config.toml
d_mlp = 640
activation = "tanh_gelu"
positions = "learned"
qk_norm = false
tie_embeddings = true
weight_decay = 0.15
lr_head = 0.00537
batch_tokens = [32768, 65536, 98304]
seq_len = 256
steps = 2014
dataset = "wikipedia_en"
Each number is 128 + 24 x the weight over its row's rms, rounded and kept within 0 to 255. Layers, rows and columns count from 0. Numbers have three digits each. The size before them is the row's rms in percent of the matrix's.

# layer 6 MLP down (transposed), 640x224, rms 0.0986, rows 578-609, columns 0-223
108:152120081099128106141100121111149105120139090154136060132116124097117151158133122111100162154099122154103130106137070137150149142065134162145133104121108159110119126147140128161170145112182096142147093112162117109148163108160117111138119143151138154151143148142136086102133137118097142117150134142116167144105153113107131121115099169122153112119102126162135170116112112144123140133132099143114119155089146138129155168152147125166149131129141115129131110130087081160150153156154175103120129109132154107142149137188138124123098116143081114121110129117116147133101145117144110120136108120121131131119078125167083109154169094126163166100076088092123131129181141130190136104121
100:148078097100080148125131177120083158095107163129163143102127125131143131106112121136140181146132100144142131121112129139149118104120066091120139108100154084135107124148122154110120133142131149139119137145108135129146135134115132114083144142127106141122154111122126135102144126127067099104133119087143116139117129071129131085121151114102114143163112120177114114124116130115122115113148118112145138169149107068099096139125153123055140128122110120142101188121140106095126131158115171107152091171114150142117084126099145157116142160175158135159164133107155101102143124118142142109163115089155135116148111103132159128133105115162168118079113158124124138159100155114162078152156
110:141109131152118149138119115112155142116122122123145101124153163140111138142063121160156131139125091179075063170159123141103157120143132172127147180104160119151141123151089128131161101094078134141092132119148123136108152090126132116089109139113146144149188112086106152114108098138172122158142095102132083140120083115131122099114100139168129131127149156122139078108152155090137140150114133144131149116123135152151104158128125137133109111124151147142106161108119121129116143081080127148139115112106149131127144106096113093117109122089146130161098151097126099161147135139160125134148088140093096143101119133128077086121123097090129163134120143167108134121089153106118154148170
098:117155117150130116161173144195071103134161116152143112105153137192144081117133121151103157128116133157161145128105126132159116112105150165136104149152094161147109090091161151129094110149111148106110116128116121126096137142103129108175136100186150122122147154160124099140163105122154078132128114180164138136141145100157116149088090117155116088156109113086127120091132136105137092144135115150090133128117128110121119167121123112114125130130139115106107122141121166149134117085177051122050145127120133122130149110128151147111106125184152169100126127127172125119120140119165140117155127131132130145126116129177110128126157133151135115139139124135121136096109101158143135144138
098:093170144139156131096129155131116158127162181147105142126134096127125124160124174123121098135118148117144159168142107126135128160145102180102152126128157129163114132107103146112141103105137135128143099102131172149164187164151144142131141113094119112127128143148131132097072152116105115136164080121080108143179137114144146129128129099106153175119136162154126136088147124088137150157108115120095133125154100161151119129132129142139158113113106150124140127182076135126139131133130074141142128148139147109109107115144166073105136131124128150149131111127160118142103121174121086147121177144144149128153108154076087147139154150177092103160110148162156140093142140141149170111104
094:128088128119154140142138117122161105124112094145071110129086163100141158091117132135151178122186153100092143133148145135165152086117127121140116088122126106147139113124155105136117134073129117164098099155144166171100123120136109154114083135123121125118134173138132092097119122163142121092127132133170103142135145121129132079123129105107128134084106104116135117133154144128076164112124134170158110147148127146097113118153144103140144113121116130125142096117167136145150157095128119156122163168172183133071113133162126143131140128103130074143120098146113161121090115095132137128151111135142125121122138114110171153126136097105097123088133118106122109185121187149105114124182
107:174131105120132182111122066146159113119123068127123108093155129151123135074168139139163142133111144137171156125136169117123119107094125119144100147165152137099083167120107126142141109143097144114115123122106117116142092166053163108152152094153113119088086130101150134094094119151110122136124118178130166166124103141100081116144120173131113146137140159125112131157137116094141157164164149167160118151111129100097133091159095112062128098150132098133138143107161125124153141128111113116137139166162109127166101119140112114103162117149151128137123112121135129142129119118139148151154139116156108147113128125166113114141181151150161124126162109113144144120094139113108118125162
112:110163106101132124096140145132115145154157164130108135100121138133097116095132091103092115091149113113145165117118144129127114129118126119150112100091109106117140115146151113132123102096102135105139102074123088149121083130108129122129143093150062116135128148152152106109158120123150151144122119127138130125170178117167164111142156103124149077107147094116133132114099111114147148156104084107142079110145110112159153142156144159165128112100135147165155159133132112088131118190142121137138147171160125111161126089153089119127132131101095168155128102146158145147144167127141092124134171145135109124161167167124163149142159170147119140128157145079123145104081147107067147118129
103:154133116115120120142073127129122154121120146180164101084129110131130106129123128114150143119151119170075110129133120113144112140075132096100127135131166178128117159122117088106143103172143091127124160144121140126165129079173122119113123117137120131148139135142124128086108127176087149112135105124117116119149128144122154156187106085115097124126142115143184123150181119124174150116052134173131120155128131079133146158147126127129124131131129079125124120114123098169107080122082076114112116123180143126151147100118117135131178119154120136115134128100143122141104150081149091124186128142129138126153135103126155144134119112149133154179154112129132125125142151155144164166140
102:115155114081134121097110111111124110144125157109159118145147110142136153141129131137114124172178119105131135116133146122105143125111093136126150127136146079164091176160110122133116139170139114100115156119144106111168102146088099167171147150129097137134112127147159148074154128137140093109146125115119139117137146111046123126133137105111150110132104145097130113125146147166106111125092110099119184115135101154130085134161099087120142129131130136118098170152095088145099117101129140136130141131109068097197135107118129114136153151116117135141121079086109123143156114110155142081100112093121107107149167127160139172092151165128112068149151145096118125141131129139114122088142
094:165101129093116133115095123118115166111140145126144127100154121124114119166090108142145136113090115105113144166101121138094180146128131159163120105124112115088150155121146068136146147150102112112124131162143117097101131144141177157128107154119124118078076109148091155114110135159132115100077145115168096114140092092102132106128090115133107085126112144157157113145122133108135111108110101126149108127108151087138117095136139084125128105108085118160128113108150163153171088112103149164130107112144115098077114092109131145137168132097121128112098148163130121148145159135123126152127125084106155111132124154130148094152075095136135116136163098138176099098117125147106122142193
111:127160109120114082164166144143158136129127150137101109145175135082105084149080155081131163115122128135102092132161115127107128168119126121124146135134092135163114134153072174126126092132129152123092119122085188121078107147143110129109143124145136115165113181164121136125120127095111147171117118128081084161135152115138095117147145101119084116133112132119144092152148154127154145131130142141072127115135118118128115113133105148187148131140125148109170087178085139154110141164152115123157109102136105112161120103100144142085094143116136149120179120090124146107096156107118137141139127136119137105102157119123104128123090147139153131121146172097170144117114153124140149125148
103:124133149126093119147175122168106161136088133140087094145113115105116112120120156114114151078153077124121124114136103115115145173085135146147090106117155123157169106152116130145125113116173145125118154110153129097123110121141134106107135144139162130114069119120149155140125139125129135129120149147123136127114145124132119166142133141131130155131138106131125181142150103066135150150179173078090098169107117135148100123135154171141088136164147121185154115130170138122132126098117163108144091133121139124129170143113135093102143126139109140136123131161114100114115149153160169123099130127119159113151118137141172143125182161091125092130108181080115047116143142144133147097123
098:106091126092127151132108119155136145143152119159112155168148133127130115138153132160098079126111145148177180142103114122132101104108133101101121155105124145143126128117182129157122158170120127103091141142106101088087108139156138142143128118116118176145175134125139145120112166106148144093123141174144151126123127156128154140145166163165082164111119119133142176114131165124178139106106152149145143136117124123147103146124121116121116125141093155110145122134116171115136109149168117097167144094083102109080105113122129105132142128112121105112127129142121143093065092134107100111096126123170119151148117143092092170089135111099075136121134159105144065132169118143138149093102
101:110156135116112144139125136124151160094147171138151155117120143106159147159142145129151146139132150138106124157161100113103131104119107118106131147131098107105097112106109119118141137133082141091148180202114111093145124154152165108117165129115142143153133108136081091121143123103101120122131138194111132110090149089102143122122130175105131146125127139106120121186134132098110106131153119157147209119105170134097098118128154108143114111149127116107150116146108105104126120125105172130088119144127185171101110107159131102107083149105085155122099171130155122121131126085126107116150108130117144090090116113076122118105131134119142137102094136149128092090138138161121128074112
104:122111127118104168097153135118124111178119129171103101133132117120127128146104136092134138144146139138158113097122170131097094135139126102147107109150119095120154150099109179143138108139151151161155135134173110141142135109112105112157120172143123111114142165123154093119138111123086171120118121095130151116114140171183196169097156136140137158128131097091167113153154120132116154140098150141136129116163122080131129111133116106131108116178084139177134126098131162106150112167137081105155157133146138117093135152107121101077109093084128100113158141112153163144098088141125178143100092107129141131129100114139150142159132084126130097132149100088098108157120140109118136089114
097:096131136141129129092126118076115143174142136116162159115124091128129126096136142117090117101101118104154138155112116133131125117104147125142148095122092103180146111172072117141124146095122143120168144092152099121140130127116097105117147111125059078156154144101142105152116096134158175143098141136163146143124157134139116123148114079109111086127173122109128133108125108151124128141127123103145135159114143183149165159127125127123092150118112156133130109127122126130151144120178096119134140155132173147123142101136125072109172096127188113132164106137135110158180129109116138099165138111102111099114154152112152092102127132124044127113147138116086104144147121098114125136153
091:170147128140136100094070168158115134092141132167131209170104130141150169086112132166103085110114109150151119147087112144135127128146084160130131138156140111119161130076128117140171190135129118156134120067111100120141094172142086136101127107100171124144107101141096112152154162143105138145167136110134164189147145125140134127117138119134143121151146111160098115103139106094153102117122128071135128111137128141102122157142149115132146127080128093102176134117137146125084143123136131126172134122157121130144137137102149147119135098159114140117146140108102094141115116137128116086136095142101147147099110176142111144128122108111143106154146144122127111088128147095155137140113
098:107117114109113130126107124170140079150086118155159129130090098134115174111187132088112124147128183143153120102118096118099082143139153140142121155129109116135077121159161130110144126134162133116071135126163155116108120133123119127146164123119155103114145060067149104131114121117111136120140128093143125126126096103135175106084101161153142090151078130149094168172140096137120108128144127128127145107151120118137134096141143125136126090153128139112145108155098137105101178115132129128156120130161099087083126099102097121167132131136114166109160091131102121119144147133109133122134102112086102122089176097101134121114171132086112121134098124111131145130158122119169108129085
092:125128143139105116151100113160134104120143108101099124078131158105185151121079148151130114160140107152139100173048127102156141124114110130133183137146121102186145130149119179120140136160074130151110136167149127108152164117160147133138163132143138120142125101117167112146103142101185086120143118132158157148147115124090109123101113145147127092139105145131138086091141101112107157148102165113107133094133164113145115124160129117132144126131125120122103146138095118089163138159149179130076160101091137120132109125151127110094164118113138115132130136111130131088155126126160137145073125165109113108138110134135142150157089150108121158181145157120113091108121120167134135121120
096:106134192100117159139086115116109080174103123100095155118147167146127115148149134096178146135086118113134147143108110106121087114167125105130136135148152140133124121128119163135137113137151157133161122115114132096122116097143143094096168137099117095114122144121093151113109077099112113108137143125094129157152079114155111114076141145140159156079159131108118134118118134090096103097137101130105111128129157147117101094124167149158136156106124100122088105076114122105120107108141124106125126112089074138149104147164120111138165052152110138112125112112171128134142093117123111148113159128138145184113097143127122129142114178153171144116134145114115150109076138120108109130103
094:072063131125134138113145157124114136158122163086133093097122118121126157124103118130078110134115152115163112111150079122159133127082146153144087162139136151114095120090136111098145133170142130094133113140138129140159131094117110143127159112106094115120134114152160123116138079111149115106118123138138086145105138113143054124116136099113130153104113120126115135121127147130140102131148131134139081103088147114161128093138158159114088094177105150114144131150125142123111150079112117127140120113098128126128161174119097158152182164132141072085141083160163150105143142092164072106112147145126149092127123136106112161093075139137136127135133132140110108113149133097109104147115
109:118142128150112074090109143152185096171151105138107123104115115162160132100160094157159162171130111113134135132116093126127112138103112096131105120127174085151126119129139138161095138089094145128088084123115139123144131113069121134171154114160155145133149140105128092142125124138124128138138165127120121116109120117103103142110150094094129116154103155108117112133110115164092121144125136167094137134136114136137140099125077093123136177095168133112163134163159137150167168153073171107122147139165152125117151137095143119123114158138119149109095098164116168117099134105149143145093165143174105139141149146132154092161153108125151122144139110096124104140123143085150100138081
095:122105096129138131132194122137124161145185141150117105113133131145137134113090103154120130123124128110107202147131125141146080137156161160117164145143144088098098138133129109146150115123131159126101174145129152131128129138139158135143158106087116072104113138127159136119109176105135123136117129134150147132077105101184126130136137139117129112138114122083137113129113127126147096140113123098115137145117107085118158108169135135139119151119119102107085093083115143130081102145129097152101141087083138152136104143182109131128104147136132116149142135097110157138105095114117134138124133106096219108095127087125096165117116117098119108166086143097089111103131149156121155117086
107:158136144121139080132115127126153130104165126113143095139127168132140133113151129072085151096143100090119122172124155172099144137169142131105163158129123142155100094131119121138089124159143112085108127148142130163123156137156132133143152163174059154097123081107107102095172158130107113131153149090085123133145118121112138146136100110145154097102157129143123129129120090105177143102127123125135146110119105128109099147130101142116146159149159116114116116125143125125127105179124110132112086112135126095089088111058154117113115149118133098102145112115126166179136107188141089087134162095118109160088150114130129130143131108137119091145145136148129128146121125149127158186123
105:113098100068130107129162113137117103148099121098109142133140161139098097156127120136142096113172124131169156155131164139115140119115175076104089118146146112138142072127155139107122099127162068090132118140111084126118128134101086107122160139158122149140081147097130109168105126151122170130093169133116139137163128106135154115138139104146124139098116137124111132143114110102113096095114137102131132106118114114123141122154142105125125129118104113192130148105128161092134118155118106160140128148151175150106092112137126126161165124189118081124118117098143081140089119114119141100087122123120117087124154114161125153096152130105123121111116144136147160134128150047079160132140
091:155138143113121153146112100118133131124179139114105144150142087155116141134115135124119174142135173153089160175116087153086098135137126130091120133115142147145109167177110171108132151120136174134118153083114157146165106125109151180130124165167139113081110113137087150121113189136124143094151119140097153111093165135130140159119126187102158147121154156110169115145113153155160158171134121164133149129113166141135099144146128106153137112140139107099129156130135110143154080134107138134153115078155120166163115107132131135115125180110097109118117173088112142172105145122061159145117109135141137133140105103125109115127164111136116149172115142125125133113105106133124127131139
099:102154134111125109084150098131126073079158127101114148119163079131080113146077142197099140102144138159179060114125116125089123125132134142133067139109135124129129113130157120133099131122141094118156147122066129158113130128123146080106129143102123139127075161125117089116113097098122161135162124120150118144131113143162153155165155119139122125100141151115107119181116116162138115079133127131145113123160153099173122116126125125163120122106091163089115145119137163102134114113115134161134159115167167110107124138139159148184103135104141107109120121145133105124115167098145132093151127125102114106129147142155115152113134141160128129126127156149113123115148118087146095178140
096:141173152109136140124118112145116111104146118116153106106166126173152085112113119118157129137084169149129139106120124115120150130109150121123145091162074185109125108110110101084165122162133143111129113123156105160168120150143119112091110136169112153176128143140142136141152144147116134106132113120136162120131131153130155157091147148092146113079172053146148153130155133116171097125150145158068111112139107142113143155178116109127123139114099133132162111074125130134153149159136156115127130138103105081121121174124122108101071144141129161136105115152138101158180098119134116153133159103098113173156090116078113095133144119142131130136124115175144127144127142134133143160128
093:154144166117133137123102158108122160181139128131167089137151118137160126130122103141096083133146146125118139131113129126122124121084114147097109065124132136173110122114097126162151138134132139109116139144174120155167137144105062124131076125122136111125133115131116093141176144129115138122159174165122107153098136109156167136141126097125126155125131158134137146166183157139161174187098112124101150193136099109134148096144113152108117094075124128153120143114121107126148135137128064107151064114097137072133111092117133136103086116101108113135125079117142098173121114138146155099134110143146103102124147118130140119106129128121129153169134120103122134140128124116109142113177
104:121124099091124106119107156136158144160109147130129153135122124125082129155125155101121130140117100117091125133138130156114126117111127160137130127126163125150125071143105160139098149135148167108104159104136158082110145111129124114136137159086099083106145130121102117163095167146134178089117124116100127156107118112179165104131164133187120140122097133128200108118152146111124145116103129151135110102121110167107124122116124149117112181078096179142136144168124112091103117127165118110123130115157143143169166183123110136121123168114138137103135132138142130154094175123144100147063135098159125139153082160152107134123129128097107130152102104112138119144158090083103152156123
101:087157132123072098117080136135128131159174074130141129148124092101099122093149092125117133130138104149111192073150111129146150203130118150147120131109123118135135139146165111115156116167145116188151132107102149156145166093113107089101117149116148104139149108130116151103131130164181110097125105089168124125163116116118149092133156091113122139124136127126138131132111074120199135125103133135088144117141139115130160115114112113105125147125150127143171133075136135128135109123157083133111072148166179130101157156086152157138136147126122145131127155107137098124114137065136102123143112135128127125104122107124134102121160116088115125137113156122092141142105129131131112125128
# layer 6 MLP up, 640x224, rms 0.0997, rows 579-609, columns 0-223
097:159122093151099118133114172102097095146111158126113142120114104164130174098126155131098138146116141106149157082120145142145099127114138088100111160115104113164091103159147111107167142128109106105120141102120111115168127144178111093074137137185114126176165189130140145119146104135144117138152085134178134081096151136123137112125120151160137130121095145075145097145126101121140149078140128134138123142130140137077158137117146140150103127134130122144118137128116156104130131132110127080114140090171150115115069097106153174152095132164137134138137131153114096145161127078126132117167094141135166134135147128120138137125110105119101119106158107118106137173137174135167133116160
106:115127088125131158103167154106127146181158107121084135088146124131132154183104105153120140095107119138126132095112136127137132162133146139156114153126119093163160100158168167105155098123105110094103104135119117139123142110148097149114102119136159178127129118159126181121117155142103102175108112106122152114129154110189134121161104110148140142163153103162109116146123150090100130118117138125141135136121134162153123159105110090132126116148088098104135108092104099148110155150146140107099090179149070121116125133126166157110128135120152159115101098082107178099128152083135133150153115144112154131161145106104120149137170120136135142115145078145158125088122131129123175170125
093:131156132150103110077145111101094148122113133122127122156112147172120114081140135156122147135130092141152151112121110143117128148133115126143141149109144137122150136128087108139131103079168115148149076093096121153134119093122134158162087135115107126117097096091117146086110164095163128132110052115124140122125153113138148131126101125121084118132143138116141128150148130170149103128133148126109132160123165127115151140123104111148079175109140137146152122097158099129111184163089196146110090112121147183061151112120127101129128137125128119157136136167113115144107149116103097136167133165127146107083127145118158103154111162095091162106108184106122132157158139116127128116113
097:105132153114105087157129110112140116141090136147119130137088172162076132093147090131145155160118120099154100122124112117113125117117142136097103100128162132119142166112091126126161131136107140106162165136145143125116136118111087110133139132086108143116091157125158102118094145117103118076154145149144101171142128081145122101114086125131162185134153151174105141167096133159121162059192125124108145134124133109106158145138073117126140152132135104114106094157132127111117139131123130128133107167171122159120148154147120128128147172139151107146113140152158137146179128130134096167117170145120106110166152112144133114103108128177108091109138129176149134134081146122129139169111
086:085164097172160153092174154112127117142115096170163136097154152185151210104138144154113085096142105145136112141149152134113138132121091154161151121139142126167130153166079102162096098118097134087100150115133124161107116135120088099140109104118124152096148151056138122150102140107134164115127150159108131110155179126141170175170103132093137114119096155144115120106116136099083117134144125164129128097089134137110143113165119098142151146098131102115132152144114110137135105135099159123105130118146110099102112141130141127120133116147146160119128111124116108164139126129133168171102146119105075142134106131144141133088124115110158133158143136142113142153132108119134138104116
100:115152192089142108151158130110130110124135097166117088139137131093105114144112099078154098170157135109148095108116135147132128091119134136124138144143106139142157152168106117098117092148078133147121132116150117104153134088167136102140126142116144174130154115151145108078138129131125093132119157143102105134167100103126131154122148129126135169147111108186131094106106137090074131140149145100097174158142108169139108144167152129122135089092128110116084122134138103123134104176166106116147107123152090118103096132141133130159166101075167109142105118084111145130121128119115133135126100182122113135133175104138144163102166128095137167115124102129122094150140113117129082136135
103:087104122138119133132116130125117145141151129117107131114086086095114136101123092167118133145138123147152112137111118096153129113106143079117122151139146176142177131125172120072120149121133131106131097114124054113124124140127124103172108141126122103177144159140088094152144139082131130126129124118142105110154123137128102103125113105159160126118154130075111139139129095134108128123137130156155131172129162136115137154100112113093127165097110161130147129088152083144141094157133100134149136102124151132112158102149150136100148080138160117128128119115129084056090136118132122151211127166091186161144165107136134120147145132154167128121149178123148114142133111167125123152145
108:148096120152100110137145168124101108151109129126082149111108097075182115174099094087140146131139126111120100098152154120165115118124121168119104133129132192160120100088103145115161137151119136100124094124142144137152144124143093104140129143156114133127148101134121147110142096181123100133110134150129140141096150153091104160133130067121178105145151108119182184124130119105136142087104179090161108110160146165123129122157094157101093095127113106114114125134125158159123092098124120122121111108146155152124139150118122117132147136118142062098127119083097144148135075121157120143124117094142128153121129131118155115156126103134130135138134068112118152162120142150140165107146
097:108113132095122123128110119153129114142125101131118138162129130136086139120159100083149121100135143123135139083109118146121163137166116129128148163132152152113142156105126146152080131117150130155122123134137161138108089133156156133125098138141175154177102152126107106071115097098155132160115095109105074143108139133108162125145103088187164133149104113122140109101126137150143120129115130156170146147145146099122109157096111072106124112130132114142152160158153131138064111129151156080093082124059105139121135072111126109137161164111125116128124140153129134140141142080067116144110141119125111158132076156137126105142115159081135139131148131104145177126115139128114144100086
092:132128124082128154127159113172140133084140136116161128117097096171144139131108154153100156106146122166135105167142098102151094141153157147111101150080145150104154122081165100112141090114136157142119080144142164174135112143117143158120134124166163141106139137081138157150120161122168145137117172163159162152138114113129142119093127122123173132090135131120090101136136145143106175140137113128111172145174155129132125169123121110104126164146113087091153108121137119122137106150149128099099104151138127122078188121099099112089160158116156182117179102130104131120083156120125136132104132154146118145113139100117129108118153151142127103106125140129131096148142150158114143172135
107:094131110104153128113131098113106116072137146119169145119102156122127139125103114081131107134122107148111115087123115128149142140144121130094124148125131117143133107163101157154110153121152157117162175156103128102163108148148097145072128163147093103148110161143111172100143151112120081081130146132168128113118141133177087105117141146121063101103067126104108139120168122125114119145137105108128126148161132120173079113155108150123126108101127098132124137094117134126160165117138163148152156153100120107106122154147135119168089162146138122092112100134148151099099145126106109088087137120165130152101130089106180098097132119109186103104136155128142130132145145116130155158160
109:139137154105130100125105092126120087123169093145158120140099079132096105122102140124133146129146178125132105115141114119151135151119090125154140099127129134140089110111106103146151155130138150153090120091142162113159123120127109121105153149120088155144138159121134148116135118134125111119126105103148098156136078144113163050130123142162103127096107148100143124075143126178156141111121150169148111144134129145148104118132152126107104154150117094115089118145114135118138188079115141151117103124078135143166106114167118159112132116110144090095127130108115111162123114093114167124101146158072180148060111110088182130141117158133118135150150132167160131102118103125119147113096
106:122122118127135149163131176094137119116146123116137107036116144114109107095099151114189113149100132115119094131118112131136115157080160152116110152097132113109148130103132151178153100117064110157099139116117144125121142144132116128135132095087142113100165099211136188130164138155158090114105123131130137091121091136136128127136109078113114125119104084115147125142107126125079155150154132121151131117130123123129118158167147139153136123104163117109135106104114147152128123142146178124087150174127157100133148150108136126134094112163102143123154115164134118111137109146146150138150151183118119127171107152168139105091124112126135113130096100110110127146141147086133117174116
099:104151104145115103144140125149103128142105096117128148129082141139100121107111153157101114179129097126114154140118144083166139111185125118149149097139171130134166161157106070137179140076141147141133167172116150103156130115148111121087126070146144091126142132098134127116098127128154126143154094159123164165157173124108166100113098175171136105108092141104161091142126095091139123167129146138160127136141155123121175115098124123130115139143132089168125065124116105079115106102158109124085133167127132129109167130141118146142140151118125105127133112137124138139119137119118103122169133127065163141121144134115138117104117137128136117119151087136162135150109138130108085144131
100:098120103149095122156139114161102086155080118159096122134122126091170101108125131139135135121079141154112141140145151131181149143142109092133113127124079181129106202085100174128102145125130123130113162114122114147124102100143103147148121136111152139123117151097128148153115108128122143104122083145130127151095165129105116184140129118131105100138139107091082113121162073130100136142167141129124120123148121120122119157074145076157137123137113150116152127121141143144196140137168140145096126155108094138079122178142142136125136109103134095146141114157066145133118081109135128094129150105138085128101103154144146170107156132135091155105123116139120150127129123095136130145142
098:131140185097099105149176112145136096137104114126109119114134120123132162127109162141134142131146133096138129135133116120068133088145103130159092145137119130121101128128130135142151128100113105093126121152070122176155132115153111145150170133082114094105160135164100165136176150119154087171169115129120122092122117160119114159126157133128083184099083186115080127148122128113166098155171143135107133125144114154121127140090103158110157076169103134110134103073140109133109130138127143080111127135141129091131149150116129100125114167121122135134142160090105153142102163163131117158103109136127110142119092094144148130153133180156141089123117123145132143096145145096121137114129
100:128110141106102150189126110104152109135102159146107104145119110092146166133128108078133144117113122161141128115106119080143095114126102126153105130116124144176134134092077100097101120088093099142147121148140120112124132101140142136163102150116130138171127127136096131102148131105169082118072118134141138117145146160105143171171117125095109145124168110093173166142124102175101172140170122173119127157141123138121135109104126092124123144152147107142155118138153125117107156123153121179130169201104116116131142115132099123124143127092109148111089173174119114138164119124167110123123144153150143132118105122100082145180097118157096134115126110147120135159115085111112119112113
088:102157165151160099115151136121195119107083140127103101104146138122124147144112159120165132093142175099141132134145084139101078114160143085127135142111165116115145164128101123141110161127106127119137160104144103133127147162124081098060110155064123122118109136109150125142150109100128117141109136135145106139121159132141121114094132113082137139177125124140148149115106133116142123158113135126160130124146143115153108103122133117105122191129109156093120131094111104100170122094113105115124091141140145187103125118146174128141135092149089111163103134079113095122161166158097167121095146121151104141115117194121136109145138143129156092157124124141123126134106151077138116142119
104:102152070133103124101144133105144168179154110133125137111109104111098136163112132153132128102152121140138147089111129137127157112123097174115135149130114142151122081144152127140130107127127132150157135184124139130108075181112148106083119179123120140107118151085133133117144134160085118163154166147132115112100132144159096131144134099109132154104158106156157110104102096116104094154132114151159112155133146094116124107122129186127146125154127151119134105180148146192124130132146137111102135105163104119128119110177129168105129109157145115145116184100142100131102098117117161189158119121163112142138123100144099132122123096134118144078093122129183123145173128137115166111122
101:131123098132141155140139137123088136126169182129080109137146157148136101140127129125120133098062141144154138118087123159104167128164130136134099124154136151153138129110106147131126098079146110146131177105174123180144130109123110169118182144114106075096131122143108131081121104145091157118127159079145147163148168144141121150108138099115108150129104131090112121105158137133111112110103094112142148106139163103133159154150114137126156141152123130112078123100105087111126118155166143150131131115134136120164134130099142107183139160132123140112171097153126113191122111104136137132190139122162153140114136128143136142098147126117163095117087121130101163112166101176132145122153
089:081135130121138061181096129091113102140106116134135157096078166135081135096099154132140155124133087144130131140121137125123148129138161145095097107158145079110155164124122120144097139118106152107117157132119153132104172157147128152107091144122110084138131149112113126152143150162094129093155124099108155149122109172128109138122135114124140146129150153094127131126096119114079106148140150152096147149117202152123124162163124135134130142155155113073125161089116132158126149158118104149124115110163114150131157163153170148168108139111118177131110129081118101105104136123149126125117146131089102127130121114136138106144117112126112190092141136100181130127072101150109138132135
103:121122121118125100165112161110107126129154160107110117104138110185098135154134107149150129141196133137130106117144122142125099155163105190113082097132111091133109130123116178138082086118111126150133133141123126082118124083102114149183147082107136151113078132129105110135119080083131113127074139141142115142158125095166093127138189147127071141109117134158143161146092159163129144145168135103132120159125113156095105157152133136130146120130141168114153108126119105145142158132100129140162128142106092140100132101139125131135095153124157090129147133144124106095154114126109116115120130117135131174163134102116128143149109133142089113185148143173151101127119102128120082100131
100:136107145073121174140122097135140146120180146116097102119122135160152111121117130138117109116113147123133130115154165162139147086088155097148098114134130127133174119088103130158140142126149101153133139111162136091133135113119107131108144145127137166089086139109114092103136143105125086116126103140110142124135118112161139153121135139108116159097138155124075127120156144163118169152132123133137097093101084144129156116113077133176062160149157139126107122150063086144127176137124128154136170128131128104121135149159154115085143124150134125105135135109111161111174136086156116117132133139083107135110099148127121119147148141136149137074146108192140104098152152063140141104149
102:146139146118105152162101120148119153102157140150083147108167071136100164130150108080154142151128111112138142105111160155121093142167165119182118118122120120106110100115122109113174076116118112131123110160077093089177128140075155091141153131118123165091111178093100144080130102108098146125125084130126122163138106135148093130103122093126161128141101139129119162072098126125111167143122152120131122102135104134136127119151120137126077136104126128156104140107096144181131151141119131157120129149099129136102120129108171147113138190133121157105112118120167156135139161114107166121104146170129143118154105137115118127129078147123104107096122131126125157109159103127162137134143
098:132122087116114142147093152090116113098132148141089123161103110156122118152122148133115131105082166102146096163122144152134137101130133148112167114099136127120128114170094081131122149165142159160085125161093139143109121139124154145106138133097164200103136132148128137080086158118137144169149138145150154156095094175135113168137159144090086130139127130096082167112146130112113145148118126138146149147148165106138171134149129102128153157121121118074149150157112149107134152116095176090115129112078127097136134105093091106131064140130099144159154142137098095099119105107140094139148135132139115144114094123113157122129112103163108132135122137127188122117157126131128128118109
106:144182127147125165115088132144147140111136150126164113112135152139089110125132109107142127139127133158119144131154133122078155109089102087137080147120132137129119163164141108109161148136111124147162146109131143179105129128097147103124126107169143122103087131110132126108155114160103106149128145170150096121095109132134161143163113115089122127109109129087111137135112100151085181215130084135151148164101131129149113148167111093112090149137123092146149082108159115127101153126128119121105099118130138148127115165103122138130120155118154119169155111130114069139134168131104131134132122106121146137172139103119135167174131057158080106101136126178108122137132143132137136155152
099:109100154106137120139162128126120129115135139177131108150121114117089133120140130115114121133146121100127125115120092125139144142079147130152104161134136125141128155095118130145097084084116093124116121111161113096137151075187149113140077078083123098149132148141126137105111143132138108160171111162122146133124151166095096119101096140184118142139196104127119112136178071158126083137095142123122107109141144144134113144118153098140098125101142147126131106131145107116091157130171158136113075143132105105137111142130125112118121128141122128113110114140141115140163126105139190100112196136116106162090148166175097150102101146131087103153116137118136123135113060144139122150139
088:129134119116138099137104164099148088144110151135088134156118138115109088112141141177142124151087104147148113090080113141096146134087127148089133152117151124096157095170136102107137098116124183136069129178119158158139137162128083111141166110134106120166137131153130142122137135168147124109133158151134117165080158117158174126088142123105125183131120132148102117120156124138148132138142082108121123120129113134177140103138127202123165111122142146137113166146151113148145125145120180105136120138160142074128128175130162096152117130139144109114106133143103142106139086140124142160136138134082099133115140094124129078100123119130115121159138091110122089095102128122125126085133
096:140122119130138158158127113170164083141124144127139146159129178117043128133118123161157160152134115118117150083085126163111122134133147122118120170171151116104125085133167169162170137141106126123114123137125146101120099165111112172130147131096099112125153134150154114129117107136153138111101112110128173133132107115142132094125133135148141075130107138161181092096096135070111160087102145152129118129123155142076154124137168171145132151109124128154145146154157111090120140130124131154108137099164098155116143109107116148115087129085115141087115162126160122130148125132095104115113125131133136157130064105157122108086137138131173137141147162161110127165137112149109139120098
109:100137105161140108144153104126111120106107146153122117148150109100108155094162106130100113124137134097124144106121108123105134157086084168145110096158152108143126109091137147111150136139103207122137118124123170167166121110143133082133162167124110140125133110128083125146137108148171145137150144149141156109127145123116158104164165108097102134110141159099131160153113114177139183089117144139097111128153139113099108107082107159113118115150137097161150164188105118097076096112155084133116061136135153124119175152105079152101116157155116111153110132149113101146149117126128127119153137133115158128103124125120155096139126145108168084127126106123107121101138108127112119111157
105:150152124112120140137142141109130125138143099101111150098108146083119150064133129100149102145146169093142157110121140106088161136091153106116100126159156112099156133122073124116088109163143115114106109110133099141136141120119118144147188130106176084108082077125083111176103110138068148132122143166137128145107135133124127168198129081095106143138107158089127115134128139131139067126115134108120145104130125067095132126157122136110127140086177114134156133122136105083180159111124113138126089153135134131129138115131130141128098123141153154163108167157124116098097133157117129162154103113139115097137135104145162146161111118118130120136134137148137127133115137122077123121159